Each number is 50 + 12 x the weight over its row's rms, rounded and kept within 0 to 99. Layers, rows and columns count from 0. The size before them is the row's rms in percent of the matrix's.

# gate: layer 3 MLP gate, 2240x448, rms 0.0728, rows 1483-1517, columns 384-447
# up: layer 3 MLP up, 2240x448, rms 0.071, rows 1483-1517, columns 384-447
# down: layer 3 MLP down (transposed), 2240x448, rms 0.199, rows 1483-1517, columns 384-447
gate1483 092:50 58 54 57 37 46 77 45 74 57 48 47 60 58 52 59 43 52 54 46 54 73 52 44 47 70 36 41 68 66 60 77 49 53 52 59 59 40 45 29 42 36 44 46 50 58 67 59 55 30 42 34 28 48 62 62 43 60 57 51 50 57 37 72
up1483 097:68 61 52 56 59 29 58 47 52 53 40 59 49 52 48 60 53 55 50 56 41 37 54 59 47 28 40 57 56 64 29 44 71 58 46 62 41 70 50 68 31 48 62 67 50 33 69 38 55 49 58 62 59 54 71 30 70 51 22 57 64 72 55 71
down1483 096:48 59 46 45 36 40 46 46 64 45 33 52 70 53 58 31 39 62 60 42 44 60 40 44 47 45 35 40 73 56 51 51 46 20 50 51 54 63 43 35 54 43 48 20 65 62 47 51 46 59 48 32 53 64 51 42 38 52 61 59 50 68 29 55
gate1484 098:55 63 49 66 45 39 49 19 63 40 55 43 44 28 50 59 45 32 40 69 78 44 37 43 60 66 38 76 61 39 64 47 63 68 50 53 29 63 49 47 51 36 63 49 40 44 56 28 60 46 34 36 37 37 43 42 34 74 49 33 46 61 61 52
up1484 097:47 55 44 27 25 73 44 66 37 59 24 48 37 43 50 41 46 50 46 36 44 48 51 51 61 51 52 58 51 41 29 49 42 73 58 76 40 58 57 66 65 61 42 35 57 42 20 52 40 29 34 43 41 64 51 52 49 36 68 35 60 56 46 46
down1484 097:59 71 62 58 42 56 51 38 52 43 48 53 31 70 63 41 45 40 45 48 42 59 60 34 43 54 51 47 58 54 51 28 64 56 23 43 59 73 44 24 61 51 55 41 55 56 49 58 33 33 70 15 39 50 57 40 26 44 41 66 45 54 45 79
gate1485 104:77 63 57 40 44 70 44 35 32 50 32 75 66 38 50 55 41 56 52 43 31 55 54 71 59 40 36 57 56 32 43 44 59 36 45 52 64 37 41 36 70 32 41 48 56 53 55 54 60 40 45 40 63 56 67 68 66 41 46 50 62 35 54 53
up1485 098:53 73 58 55 55 46 52 55 44 43 36 29 43 45 36 36 41 49 35 52 47 35 65 61 47 65 60 63 64 63 52 55 55 37 52 52 40 55 67 52 52 48 58 50 60 62 69 49 54 62 43 55 57 30 61 59 52 39 49 65 49 49 59 43
down1485 096:70 38 47 49 67 49 49 45 34 46 37 34 39 63 36 40 46 58 50 49 48 50 53 35 42 54 45 40 46 38 63 38 54 51 52 40 75 59 49 48 50 56 40 52 31 45 39 55 40 58 58 47 51 57 35 33 38 46 59 64 41 66 59 54
gate1486 094:45 60 53 66 42 46 34 80 71 40 70 32 54 31 38 43 43 39 37 39 49 52 40 51 77 49 59 50 44 55 38 55 25 67 57 52 62 43 63 63 44 62 38 39 33 58 52 68 63 56 48 35 53 36 56 15 52 41 61 61 49 54 57 52
up1486 099:41 69 40 26 73 37 49 35 38 51 64 62 54 63 41 46 55 53 56 61 60 48 68 46 53 67 47 65 34 33 49 37 60 43 72 46 26 51 55 69 54 45 44 65 45 49 50 59 59 45 45 40 53 73 59 78 53 54 39 52 51 49 55 55
down1486 094:55 52 36 60 36 45 50 40 57 49 68 63 60 61 49 44 64 41 51 54 55 52 58 19 47 51 82 53 46 36 55 54 55 41 82 65 33 28 59 52 44 49 35 48 64 48 62 58 42 53 62 41 40 60 46 49 63 24 48 63 45 52 21 43
gate1487 103:62 39 56 49 31 65 62 68 38 42 46 65 59 54 38 70 23 56 69 41 55 35 56 44 38 37 35 46 71 50 56 47 54 47 35 55 34 62 27 55 74 51 43 54 55 63 56 45 47 56 61 47 56 42 21 51 58 44 46 72 42 37 75 63
up1487 101:43 59 48 47 49 66 51 44 39 45 47 15 50 25 29 37 27 51 42 39 29 26 38 56 63 56 45 67 53 37 33 44 52 39 43 16 43 49 51 41 48 38 56 22 43 81 50 23 59 52 25 62 47 45 43 52 49 42 45 42 18 47 57 42
down1487 100:47 56 56 43 20 58 54 54 45 53 35 27 41 54 59 37 63 41 57 35 63 76 53 33 60 42 42 79 32 60 42 33 45 33 43 63 65 49 44 44 55 43 41 33 37 45 44 48 35 46 54 50 50 58 57 47 59 53 47 62 57 43 49 43
gate1488 108:48 67 79 35 46 67 61 45 60 36 48 50 53 77 35 32 61 60 36 56 48 35 59 38 42 51 52 44 67 29 40 31 58 36 49 60 58 34 70 63 59 12 36 34 61 46 47 46 52 38 50 43 64 45 58 43 36 66 51 69 56 49 43 59
up1488 106:48 52 26 62 54 57 53 15 44 71 62 46 62 40 66 60 49 46 59 68 49 58 39 38 21 48 42 50 60 52 47 74 69 57 47 54 34 58 39 31 41 74 56 79 48 50 51 35 61 60 77 44 42 54 38 53 51 31 44 37 38 35 61 42
down1488 102:39 33 41 56 32 49 58 50 40 22 61 50 49 51 59 50 47 49 53 54 57 30 70 42 52 50 48 47 56 44 60 49 56 48 57 42 35 52 50 42 39 43 64 59 46 61 66 54 47 47 45 53 39 54 25 44 65 50 69 55 41 61 56 56
gate1489 100:55 39 65 60 48 65 41 59 42 29 45 54 65 70 59 55 38 64 48 60 56 55 63 58 48 44 37 38 57 14 73 64 41 57 58 48 53 62 64 63 48 75 53 41 45 53 37 53 58 49 54 62 53 48 44 21 55 25 49 53 46 61 51 60
up1489 103:49 36 41 58 46 56 52 47 47 38 53 36 54 48 46 44 50 52 50 43 52 50 52 48 38 74 62 63 31 60 45 38 54 27 52 43 51 55 39 37 48 29 41 67 46 45 48 74 51 34 57 51 53 39 55 37 33 66 49 69 42 51 67 72
down1489 103:50 36 52 60 46 37 56 55 14 26 57 46 40 32 61 58 51 63 21 57 57 40 43 59 52 46 59 28 54 37 64 74 59 56 66 38 50 64 40 53 49 71 42 76 23 41 40 47 67 44 37 63 71 51 27 55 44 54 69 34 61 53 68 61
gate1490 106:59 47 43 54 58 36 47 49 83 53 38 63 29 54 46 51 48 35 23 58 32 38 37 48 52 32 65 50 68 50 45 39 45 35 41 62 71 63 59 55 48 47 36 71 67 47 49 44 55 42 35 66 53 48 37 53 42 39 56 60 40 44 41 55
up1490 102:40 33 57 52 45 39 38 48 46 51 62 44 29 45 55 40 48 46 37 59 37 49 41 52 52 57 54 54 60 52 75 62 42 50 73 64 64 63 35 82 48 65 40 64 41 36 47 41 44 58 52 68 63 49 46 37 41 45 47 57 39 52 37 56
down1490 107:45 48 47 72 22 73 57 60 53 56 48 42 63 61 65 62 49 71 48 60 52 72 46 60 35 50 37 48 43 48 72 48 58 55 51 54 45 45 51 50 27 30 38 54 50 52 45 39 52 50 60 74 61 53 55 65 33 73 70 46 45 48 54 63
gate1491 096:50 38 39 47 48 42 37 64 62 42 48 37 35 47 44 58 73 45 71 49 57 45 68 44 47 64 34 53 54 52 51 45 58 64 50 65 38 80 45 55 60 68 49 58 41 60 63 52 42 34 69 63 55 66 53 54 58 49 40 54 51 45 25 47
up1491 102:75 64 54 39 53 61 55 67 28 50 67 32 46 62 47 64 37 38 58 57 46 49 66 46 37 64 37 43 67 52 60 61 65 42 47 75 88 37 50 38 43 46 56 49 41 41 60 60 46 28 33 47 41 58 43 45 69 68 61 49 33 46 59 45
down1491 100:61 39 46 56 42 31 39 38 31 34 44 44 52 35 59 35 41 83 37 50 40 38 50 44 49 23 47 65 62 53 35 40 48 80 59 36 26 48 33 43 44 68 32 56 55 41 59 50 56 70 44 38 49 59 41 47 61 59 48 56 43 52 19 71
gate1492 104:48 56 35 45 49 58 51 41 39 61 56 44 60 47 54 50 46 50 49 25 60 20 78 57 58 60 48 60 58 56 25 43 32 46 30 44 51 57 67 40 46 43 33 71 67 54 46 55 41 65 67 65 43 32 47 55 55 30 47 23 56 46 38 45
up1492 101:41 46 58 45 45 45 52 39 49 58 46 60 47 59 23 43 48 60 62 35 50 59 49 52 46 58 57 43 51 56 40 40 49 52 61 34 47 55 59 41 69 56 32 36 49 29 46 49 50 63 46 65 54 35 57 44 48 54 58 35 51 50 48 60
down1492 107:65 58 54 58 67 78 31 37 58 49 46 32 58 55 65 50 52 51 43 52 67 47 33 32 47 56 63 58 58 48 54 59 58 42 65 59 51 38 62 66 37 28 38 58 44 31 44 31 68 41 46 48 52 51 56 45 44 45 58 58 40 54 89 54
gate1493 096:37 59 32 58 43 38 52 49 65 48 60 39 40 29 34 58 44 54 45 43 64 58 32 49 52 56 49 43 65 55 66 72 40 46 54 45 50 57 24 37 39 37 29 67 52 57 35 64 57 36 51 56 50 53 28 39 61 72 50 51 54 47 73 53
up1493 101:54 41 28 47 44 52 73 45 52 50 55 34 56 63 48 43 30 52 43 52 50 32 65 51 57 46 47 42 37 60 39 34 38 45 58 58 57 70 43 47 64 48 20 63 39 62 53 72 46 22 53 45 54 45 43 59 43 57 96 50 36 52 47 34
down1493 099:41 55 55 56 57 56 44 56 49 45 57 49 56 62 54 46 63 56 46 33 43 31 44 46 65 55 50 51 51 46 51 32 59 32 55 45 46 54 41 43 61 37 53 55 44 44 61 56 34 53 64 36 45 49 38 41 44 41 53 44 60 74 41 56
gate1494 098:43 41 33 63 36 39 22 33 43 68 52 35 50 38 58 61 58 18 48 54 37 54 26 60 41 31 44 51 45 60 60 41 64 45 41 41 49 64 38 42 63 52 57 44 75 70 52 42 58 53 68 43 49 54 67 61 62 40 41 55 75 72 33 41
up1494 093:47 33 28 66 40 61 57 52 48 54 41 47 29 43 66 47 28 53 32 58 64 65 43 38 76 72 58 60 35 39 41 69 27 47 70 64 77 49 53 45 48 54 46 39 38 51 40 50 14 42 69 53 57 50 53 53 35 45 66 58 61 68 40 77
down1494 098:62 33 85 57 38 25 78 67 45 44 48 56 42 44 47 63 64 60 44 49 46 56 74 51 53 54 60 46 48 37 47 42 56 49 57 59 39 40 38 39 51 24 58 36 48 53 61 77 45 57 26 48 69 53 43 39 38 54 52 61 49 56 58 55
gate1495 103:44 46 44 44 34 41 62 69 50 57 52 42 47 56 26 65 32 45 61 26 49 45 53 65 33 73 57 57 73 47 59 50 41 62 42 42 47 48 57 57 42 30 45 39 30 55 75 52 57 32 54 54 51 50 33 44 53 51 41 28 23 67 73 35
up1495 101:48 42 42 66 67 46 66 47 41 62 36 56 47 53 68 58 56 68 39 62 47 60 46 50 44 55 73 44 41 39 48 57 57 51 43 23 43 31 55 50 77 69 45 52 68 49 44 41 37 34 39 33 51 48 61 62 37 53 51 47 80 47 43 56
down1495 101:43 60 48 48 47 61 48 26 32 58 47 52 50 43 53 42 39 64 51 73 41 35 31 42 51 51 18 36 52 40 58 58 64 32 62 51 47 51 44 39 33 46 53 61 34 31 27 47 61 43 49 44 40 54 42 64 43 58 66 69 44 21 58 54
gate1496 101:28 56 43 66 53 81 50 49 43 60 49 57 51 52 37 58 40 28 49 37 54 44 26 60 51 34 47 51 53 35 51 50 48 38 51 27 31 23 40 49 61 66 67 48 49 56 53 35 58 57 42 48 68 56 79 67 48 51 51 38 33 34 58 46
up1496 099:50 54 40 54 53 46 46 51 54 51 68 72 53 64 46 36 48 53 31 38 32 58 38 69 39 41 62 39 56 30 50 60 52 43 52 76 44 56 41 51 45 77 15 54 43 38 63 56 49 41 56 58 52 47 64 68 43 56 40 55 57 55 38 17
down1496 099:41 39 58 43 47 52 38 41 78 52 27 49 49 54 82 52 56 60 57 39 39 75 65 32 52 49 50 38 23 51 66 44 65 46 53 58 43 39 35 60 47 16 54 33 49 56 35 55 54 70 47 33 51 38 50 56 61 25 63 68 69 43 51 52
gate1497 101:28 47 35 54 27 54 67 47 63 55 60 45 73 52 47 55 41 49 45 47 59 47 45 56 24 76 65 51 61 56 50 36 69 53 41 50 30 24 44 55 51 43 62 35 53 55 54 72 71 53 59 61 45 65 53 28 53 42 54 45 48 60 43 44
up1497 104:28 34 72 49 45 82 66 35 57 56 48 52 44 41 55 50 45 75 55 74 53 39 19 65 46 67 63 62 46 60 89 53 33 67 48 36 55 26 33 44 57 37 55 42 61 38 39 54 58 42 52 68 22 60 61 47 57 44 50 48 46 63 35 49
down1497 106:46 39 56 53 62 49 42 68 44 47 49 41 60 47 55 49 48 44 57 35 67 55 45 53 53 61 70 63 56 61 56 50 56 48 40 32 33 43 43 43 54 61 50 51 71 62 51 53 59 53 62 46 46 50 62 66 34 52 38 44 37 51 44 54
gate1498 105:25 39 60 58 43 45 45 54 48 44 50 52 67 55 36 55 48 59 55 36 69 58 54 47 14 63 37 20 64 32 56 47 56 71 38 32 38 13 44 53 46 51 67 63 41 34 72 53 68 51 33 56 64 56 47 54 85 44 36 49 56 49 66 47
up1498 102:71 42 72 37 69 16 77 58 41 58 32 44 90 63 46 59 54 28 43 44 71 44 43 39 38 41 33 53 55 39 38 78 51 36 66 46 68 65 66 52 64 46 53 44 50 56 66 42 55 47 47 54 39 49 48 39 30 42 49 55 40 63 47 55
down1498 107:54 58 64 34 46 45 54 54 59 67 50 62 49 39 55 34 54 40 26 57 57 44 51 62 49 39 60 47 43 53 50 75 78 60 55 69 58 52 65 05 30 33 25 38 43 52 60 41 49 46 53 52 41 41 50 52 34 45 81 47 31 71 45 42
gate1499 103:48 45 77 37 56 49 39 61 47 40 46 49 57 66 43 43 60 67 49 44 38 53 59 75 26 53 67 46 47 59 45 43 51 45 41 61 42 52 72 65 46 46 42 43 50 41 28 55 63 49 48 64 53 39 32 57 23 48 42 49 36 59 55 47
up1499 104:63 35 68 52 62 46 45 51 55 10 38 54 58 58 64 52 53 53 64 39 44 37 19 56 43 43 51 38 34 40 37 41 43 70 44 53 33 55 48 57 32 70 48 44 54 34 61 33 34 37 60 32 64 51 51 46 57 46 37 58 52 30 42 22
down1499 104:48 51 57 47 55 52 51 34 62 53 43 51 68 50 43 62 51 45 53 53 59 42 55 71 39 59 65 51 54 61 72 45 58 36 49 62 48 65 51 34 69 37 62 35 45 49 41 68 50 55 34 50 30 24 39 61 68 61 48 67 45 60 48 50
gate1500 106:75 55 56 34 50 53 58 46 53 46 35 50 47 56 33 64 45 53 60 65 58 61 42 43 41 60 38 29 66 49 49 28 32 63 44 64 49 35 38 84 47 30 50 34 30 42 60 60 16 41 51 68 56 40 78 11 47 66 79 42 34 48 36 47
up1500 102:33 30 41 60 68 52 42 46 63 40 43 54 50 29 41 29 57 40 36 76 42 59 46 70 61 57 44 36 55 44 42 50 50 12 75 56 64 48 56 26 75 51 63 52 58 55 29 40 40 47 44 45 37 53 30 62 55 52 48 43 71 47 43 69
down1500 108:46 70 51 58 45 50 41 53 72 31 48 44 42 37 71 35 57 56 49 63 57 57 38 75 49 55 38 62 50 44 37 60 47 37 57 51 59 37 60 59 47 57 60 70 38 62 42 53 59 47 62 48 51 57 62 53 72 44 43 64 71 53 38 43
gate1501 102:57 61 73 59 64 40 39 58 40 50 56 38 61 43 36 47 51 50 50 62 66 48 80 77 59 47 57 55 43 60 49 55 75 37 33 36 36 58 47 69 51 51 42 42 43 45 38 60 55 55 46 36 51 52 42 36 83 54 37 38 73 22 36 69
up1501 101:42 61 60 50 40 35 24 62 23 53 45 43 48 64 52 43 61 49 43 60 65 52 61 71 36 50 42 83 50 55 52 49 49 58 29 38 46 72 71 82 38 61 42 35 44 36 42 73 53 41 44 57 48 61 43 34 50 74 56 35 39 54 37 29
down1501 097:48 51 55 54 53 55 77 63 42 27 38 45 53 48 51 47 32 53 62 61 63 49 46 47 49 44 56 54 40 64 52 55 38 52 38 60 19 66 37 41 97 69 68 37 66 54 66 71 34 61 61 47 44 45 59 46 45 55 49 51 36 38 61 49
gate1502 104:47 36 54 65 45 66 51 60 64 32 32 82 56 52 68 42 66 64 38 50 68 39 68 37 55 31 54 50 50 52 41 33 41 51 68 47 42 32 86 37 41 48 36 41 50 43 58 35 47 44 39 32 44 19 66 52 39 64 48 55 48 46 44 56
up1502 101:63 82 65 36 44 46 50 53 60 56 52 58 20 54 40 49 54 56 51 54 65 46 50 44 48 46 53 58 46 61 36 65 53 64 37 79 52 44 41 46 52 56 40 40 30 47 60 36 50 84 32 65 50 36 70 65 50 40 33 36 39 42 45 68
down1502 110:57 65 34 46 64 46 56 32 69 51 40 29 41 68 51 40 50 59 80 62 51 37 45 43 58 63 80 49 54 66 39 57 40 45 45 58 52 69 43 62 67 62 57 37 51 35 55 64 36 67 45 45 44 73 70 51 46 65 44 62 43 30 58 47
gate1503 090:37 47 50 61 61 59 45 43 61 43 56 69 57 24 55 54 64 43 55 70 38 55 37 41 52 50 53 54 63 68 71 42 53 33 53 51 44 62 81 48 39 59 48 57 40 57 40 65 53 47 50 60 36 52 20 46 51 54 66 62 68 54 43 50
up1503 095:40 76 59 59 60 22 39 48 40 68 53 37 39 57 46 37 44 60 52 39 78 31 64 47 70 48 60 52 48 52 65 71 34 47 40 40 67 51 33 50 70 46 41 64 63 67 75 39 45 49 44 49 33 41 38 40 21 57 41 34 59 60 44 78
down1503 099:50 40 44 56 57 54 57 30 55 20 66 52 61 49 37 37 57 31 47 49 72 50 73 53 34 56 55 65 51 43 27 57 34 50 51 45 39 24 61 58 24 71 43 70 57 58 52 39 80 36 46 37 49 52 57 40 22 34 45 45 52 51 38 36
gate1504 105:67 35 57 60 50 66 46 54 35 50 54 73 55 55 43 37 42 52 66 40 66 51 56 60 48 44 64 58 69 25 49 59 31 50 32 70 78 38 46 59 74 38 52 26 43 54 51 53 44 54 32 54 65 60 49 28 22 46 51 39 58 34 37 46
up1504 108:46 54 51 54 67 45 38 44 43 22 58 40 48 54 48 32 27 58 58 56 51 41 28 49 59 34 56 72 79 41 48 40 63 66 60 68 54 46 44 41 45 55 60 37 68 49 42 70 38 48 29 61 36 76 43 66 34 57 23 45 40 35 65 57
down1504 095:44 50 69 44 44 36 37 54 47 42 39 53 48 56 57 57 40 49 54 52 34 47 47 59 72 35 36 35 46 66 54 51 57 63 37 38 60 53 40 39 37 51 47 37 59 70 46 73 37 69 66 43 38 32 39 46 61 46 40 69 51 41 37 67
gate1505 093:53 67 51 68 49 47 70 71 42 60 38 40 32 53 55 56 49 56 58 51 56 51 27 41 45 45 60 63 31 31 46 42 44 51 41 39 37 64 37 43 54 41 55 38 37 64 21 58 46 41 66 49 88 56 44 74 32 42 64 42 51 47 57 32
up1505 093:43 69 48 49 51 68 39 68 49 61 36 47 52 64 65 28 49 44 50 45 54 25 69 49 64 64 62 52 40 55 71 39 33 49 59 66 31 64 57 36 52 46 54 65 35 33 49 44 27 35 57 50 48 48 44 38 61 79 53 36 56 59 44 40
down1505 092:48 52 42 26 56 41 69 60 55 45 37 44 49 48 40 67 49 46 40 30 58 33 49 32 53 41 41 50 32 70 61 53 27 61 57 65 38 67 57 55 65 44 48 50 64 36 57 45 48 52 60 22 63 59 62 39 40 57 42 40 56 40 54 55
gate1506 093:55 61 68 50 67 63 34 39 81 43 60 56 67 34 48 66 51 40 50 53 46 52 28 57 44 44 23 38 42 65 71 50 58 39 52 47 55 50 34 54 47 70 59 69 41 52 39 57 45 62 62 52 30 42 50 58 52 54 54 55 46 62 56 51
up1506 093:60 36 56 57 41 64 60 51 50 48 56 47 43 56 62 36 51 52 65 23 24 30 49 61 53 65 29 28 62 31 41 28 59 50 48 50 41 56 50 71 26 57 37 52 57 40 54 46 69 49 30 57 51 62 60 49 63 42 63 43 59 76 35 56
down1506 093:36 46 48 49 79 76 41 57 42 64 65 47 46 59 38 47 55 57 50 49 50 58 43 58 42 58 25 39 48 66 63 56 56 52 72 58 44 26 37 49 43 58 46 50 40 41 60 55 68 58 77 74 50 50 51 71 62 59 51 45 62 50 47 46
gate1507 110:39 52 32 63 41 41 50 26 53 40 60 39 66 49 44 40 56 44 45 69 49 64 47 55 54 50 65 57 46 45 70 61 28 41 62 60 67 61 58 70 49 42 59 37 35 50 66 59 50 45 51 53 62 60 50 71 23 52 45 31 49 61 49 74
up1507 104:39 64 52 30 48 31 62 46 45 57 31 43 54 70 48 25 46 49 61 42 50 39 46 51 40 51 41 51 73 45 63 67 64 75 31 44 45 28 30 51 68 69 38 51 51 53 57 73 71 56 28 42 67 68 59 60 30 53 41 22 25 60 54 48
down1507 106:46 55 63 35 55 56 39 48 47 33 30 41 51 65 47 46 46 46 69 51 73 61 51 33 56 58 47 48 40 33 33 67 55 43 51 55 37 46 43 53 69 59 45 60 57 36 56 41 76 58 36 33 54 33 58 57 32 48 63 58 42 52 58 57
gate1508 094:52 54 63 36 40 53 33 53 31 41 60 59 44 53 52 47 41 36 38 52 59 74 46 49 67 71 53 56 55 67 41 42 44 34 52 54 59 63 38 24 45 43 35 41 36 55 24 40 36 43 35 56 41 58 57 50 52 41 43 32 32 64 59 53
up1508 100:59 54 47 56 32 31 37 54 44 37 47 63 53 42 57 52 37 49 60 50 65 44 54 47 47 48 48 58 30 46 48 45 61 39 35 45 53 52 89 54 60 46 53 53 43 37 48 33 41 52 54 63 60 60 41 55 48 49 38 43 58 59 47 32
down1508 098:52 50 33 48 41 49 53 40 54 46 36 60 47 37 50 74 55 64 60 47 58 60 48 31 49 71 55 54 54 42 41 65 77 54 38 48 50 44 54 62 43 56 48 58 54 45 59 54 50 22 57 47 53 52 56 49 37 71 50 58 61 50 47 51
gate1509 094:51 54 66 31 62 53 70 36 33 39 43 73 53 65 67 47 55 07 51 35 45 39 37 43 50 36 57 58 14 64 52 66 63 40 41 50 36 68 47 57 38 31 62 34 51 51 38 45 55 51 25 60 74 61 42 51 64 55 70 39 54 36 57 53
up1509 096:58 68 79 58 71 59 47 79 38 50 52 50 51 58 58 65 54 52 53 49 51 70 39 39 67 53 51 52 44 55 50 57 22 33 56 35 30 25 61 62 48 38 28 30 60 47 59 43 37 62 44 42 60 39 57 44 58 42 47 69 44 48 36 61
down1509 098:46 61 44 54 48 57 36 50 64 57 58 63 41 59 52 45 46 85 48 56 47 62 61 58 49 67 28 44 52 57 73 34 40 47 34 50 44 33 55 39 37 36 46 25 52 45 66 64 50 54 60 45 62 48 45 55 52 21 54 60 62 27 54 42
gate1510 100:45 45 51 34 55 34 48 39 31 55 37 20 56 31 47 30 54 59 66 61 52 67 57 40 56 40 64 32 37 47 50 49 36 46 43 55 66 67 54 39 50 50 35 45 40 59 42 64 42 79 59 50 67 58 42 35 49 42 45 41 54 51 34 65
up1510 102:54 48 45 66 76 68 41 41 80 33 42 46 59 45 56 50 42 68 54 53 40 37 44 40 55 51 42 56 72 24 43 39 43 35 63 49 43 45 58 56 55 44 46 48 39 38 32 30 37 51 32 47 38 49 51 44 63 56 47 43 52 33 73 46
down1510 101:48 48 60 55 45 61 22 37 38 46 39 53 49 56 34 57 48 55 50 63 36 36 63 40 57 44 40 58 33 45 65 59 50 44 41 37 63 50 33 43 45 52 50 47 34 41 45 40 65 52 42 47 26 57 63 55 42 32 54 41 76 58 41 65
gate1511 106:60 71 60 62 59 38 45 33 52 54 54 52 43 52 49 63 57 32 57 62 54 42 45 47 51 52 35 56 58 53 53 74 54 50 41 49 46 44 63 34 38 51 25 53 56 44 52 44 57 76 52 54 41 61 54 68 43 47 33 69 58 62 62 34
up1511 103:51 31 49 62 57 62 49 42 41 72 59 43 31 69 39 74 08 35 66 54 30 43 46 72 41 62 31 36 56 56 44 49 43 75 23 39 60 73 55 79 48 44 44 50 41 40 38 30 43 56 49 39 30 47 55 44 44 11 60 36 43 60 45 60
down1511 107:67 58 53 39 52 39 46 39 46 73 62 53 53 55 38 43 38 41 51 46 45 50 60 62 52 54 67 47 63 49 56 44 45 68 39 33 51 72 45 41 58 53 43 33 38 44 50 40 51 66 32 50 64 50 67 34 50 60 53 65 44 61 27 40
gate1512 099:64 33 56 73 44 46 55 40 47 41 30 39 11 52 46 52 50 55 54 21 54 51 39 36 48 50 51 71 42 47 36 53 52 44 48 47 59 37 62 51 28 49 64 59 47 73 38 62 50 40 58 56 54 36 40 46 60 49 47 35 62 56 67 67
up1512 097:51 56 58 56 63 42 90 76 55 48 42 33 54 61 59 33 54 48 50 40 27 51 45 40 54 72 66 32 39 65 57 40 35 62 23 58 65 42 50 42 49 56 34 54 50 45 56 62 52 50 46 43 63 90 48 48 30 40 36 30 65 60 54 68
down1512 096:66 36 52 56 57 67 79 55 85 31 59 44 59 68 54 37 36 58 45 45 59 53 45 46 51 63 54 53 56 59 52 53 38 65 45 70 50 50 47 42 39 58 56 48 50 50 70 39 41 57 68 61 35 72 52 70 63 53 50 52 47 34 32 56
gate1513 105:53 69 50 52 47 60 44 45 69 40 40 40 47 38 38 47 50 66 61 22 57 50 63 38 60 44 71 47 43 53 51 62 33 45 62 38 56 44 69 43 33 43 42 54 71 64 41 54 37 55 46 36 43 38 50 69 50 66 39 49 76 50 47 61
up1513 101:74 54 47 60 42 50 57 53 44 50 47 46 57 36 33 32 42 47 48 44 49 35 67 68 47 47 47 64 63 38 58 29 24 51 64 59 64 63 38 44 53 46 15 29 48 56 44 66 61 42 47 68 50 52 42 60 28 64 50 33 61 61 57 27
down1513 102:52 63 67 46 39 53 64 44 48 47 71 51 40 22 63 35 55 39 47 45 59 42 59 57 49 71 50 39 60 46 51 78 41 57 57 61 33 58 46 44 36 63 48 51 41 52 39 58 37 44 58 57 57 52 30 53 42 59 54 54 43 56 31 79
gate1514 104:56 33 35 39 47 57 45 58 45 45 47 37 49 43 30 59 53 45 39 51 56 39 41 57 43 66 64 51 36 80 53 56 59 33 64 29 52 67 50 57 40 44 58 46 49 46 43 51 47 22 65 41 51 65 62 43 77 40 37 52 34 42 31 43
up1514 105:48 56 45 50 61 33 40 75 54 35 61 54 65 23 32 53 75 46 38 59 38 43 64 59 66 61 55 50 44 45 61 39 43 66 65 54 60 38 57 43 50 36 45 51 48 44 58 31 45 64 35 66 57 78 65 47 57 39 61 51 39 36 59 63
down1514 099:30 62 50 49 43 53 42 65 27 75 50 61 52 43 47 48 59 57 50 45 43 40 47 54 36 47 43 68 53 27 48 63 50 70 38 42 32 53 60 44 72 44 37 52 51 42 57 32 65 44 41 49 51 45 51 49 50 43 48 51 44 55 61 46
gate1515 089:61 45 49 63 58 53 53 45 38 54 51 47 54 38 57 39 50 45 53 44 63 05 30 35 45 55 57 46 49 39 67 47 48 43 54 25 32 48 50 75 54 45 47 53 52 53 51 59 47 47 47 82 30 34 35 39 58 38 36 72 64 30 49 67
up1515 089:61 29 49 52 51 31 55 32 59 60 47 66 30 54 49 53 55 60 53 66 52 46 56 49 53 47 54 13 28 54 32 49 53 60 43 39 47 38 17 63 39 54 68 40 50 42 66 19 55 74 56 65 59 36 41 35 59 66 46 43 47 47 70 61
down1515 090:55 41 66 42 34 49 58 63 47 61 60 46 45 25 56 34 35 44 23 52 47 69 54 41 54 52 28 58 57 39 45 47 47 61 56 59 49 62 65 64 51 30 26 46 23 59 36 85 51 65 52 50 55 41 22 50 53 51 39 58 51 60 13 80
gate1516 101:38 54 61 44 60 53 42 59 44 41 44 60 36 57 55 35 49 39 50 62 47 34 62 39 69 60 57 47 60 51 57 63 70 51 22 29 43 43 53 78 50 49 64 40 40 34 48 48 46 20 50 52 56 55 65 49 62 56 85 49 75 42 54 53
up1516 103:34 25 46 55 32 49 59 66 44 63 41 44 52 58 53 48 37 44 58 38 39 62 46 45 62 80 55 48 60 36 57 36 49 48 47 40 58 19 44 57 60 40 63 53 50 66 47 57 53 62 45 57 62 34 63 54 27 59 40 60 60 69 56 45
down1516 103:21 48 52 64 42 49 54 71 39 43 59 72 30 57 48 68 48 26 55 60 52 39 60 48 53 51 63 47 57 50 47 65 38 49 40 67 38 51 44 55 63 52 38 25 52 36 80 46 48 58 56 59 57 27 76 27 57 46 36 52 53 44 62 48
gate1517 102:64 35 24 51 54 62 48 46 49 47 45 51 51 66 61 47 54 49 71 46 46 43 49 62 32 43 59 59 76 50 33 47 38 56 46 72 62 70 40 68 51 77 68 48 41 54 70 59 51 49 68 31 39 58 57 45 39 40 58 56 63 59 51 28
up1517 100:42 44 64 49 35 38 58 36 63 46 38 64 67 41 58 20 76 49 52 33 55 34 35 56 23 55 53 47 38 50 42 60 39 51 48 62 55 63 52 41 65 68 48 63 65 42 66 64 60 77 46 34 55 64 50 49 61 43 73 38 60 49 43 58
down1517 100:65 22 50 55 78 54 50 42 78 56 39 60 32 63 56 44 52 53 49 75 54 62 64 49 50 54 59 46 63 24 58 30 53 63 62 47 51 46 63 32 60 63 48 69 34 33 47 46 64 53 46 32 50 45 73 37 53 47 21 42 39 53 49 45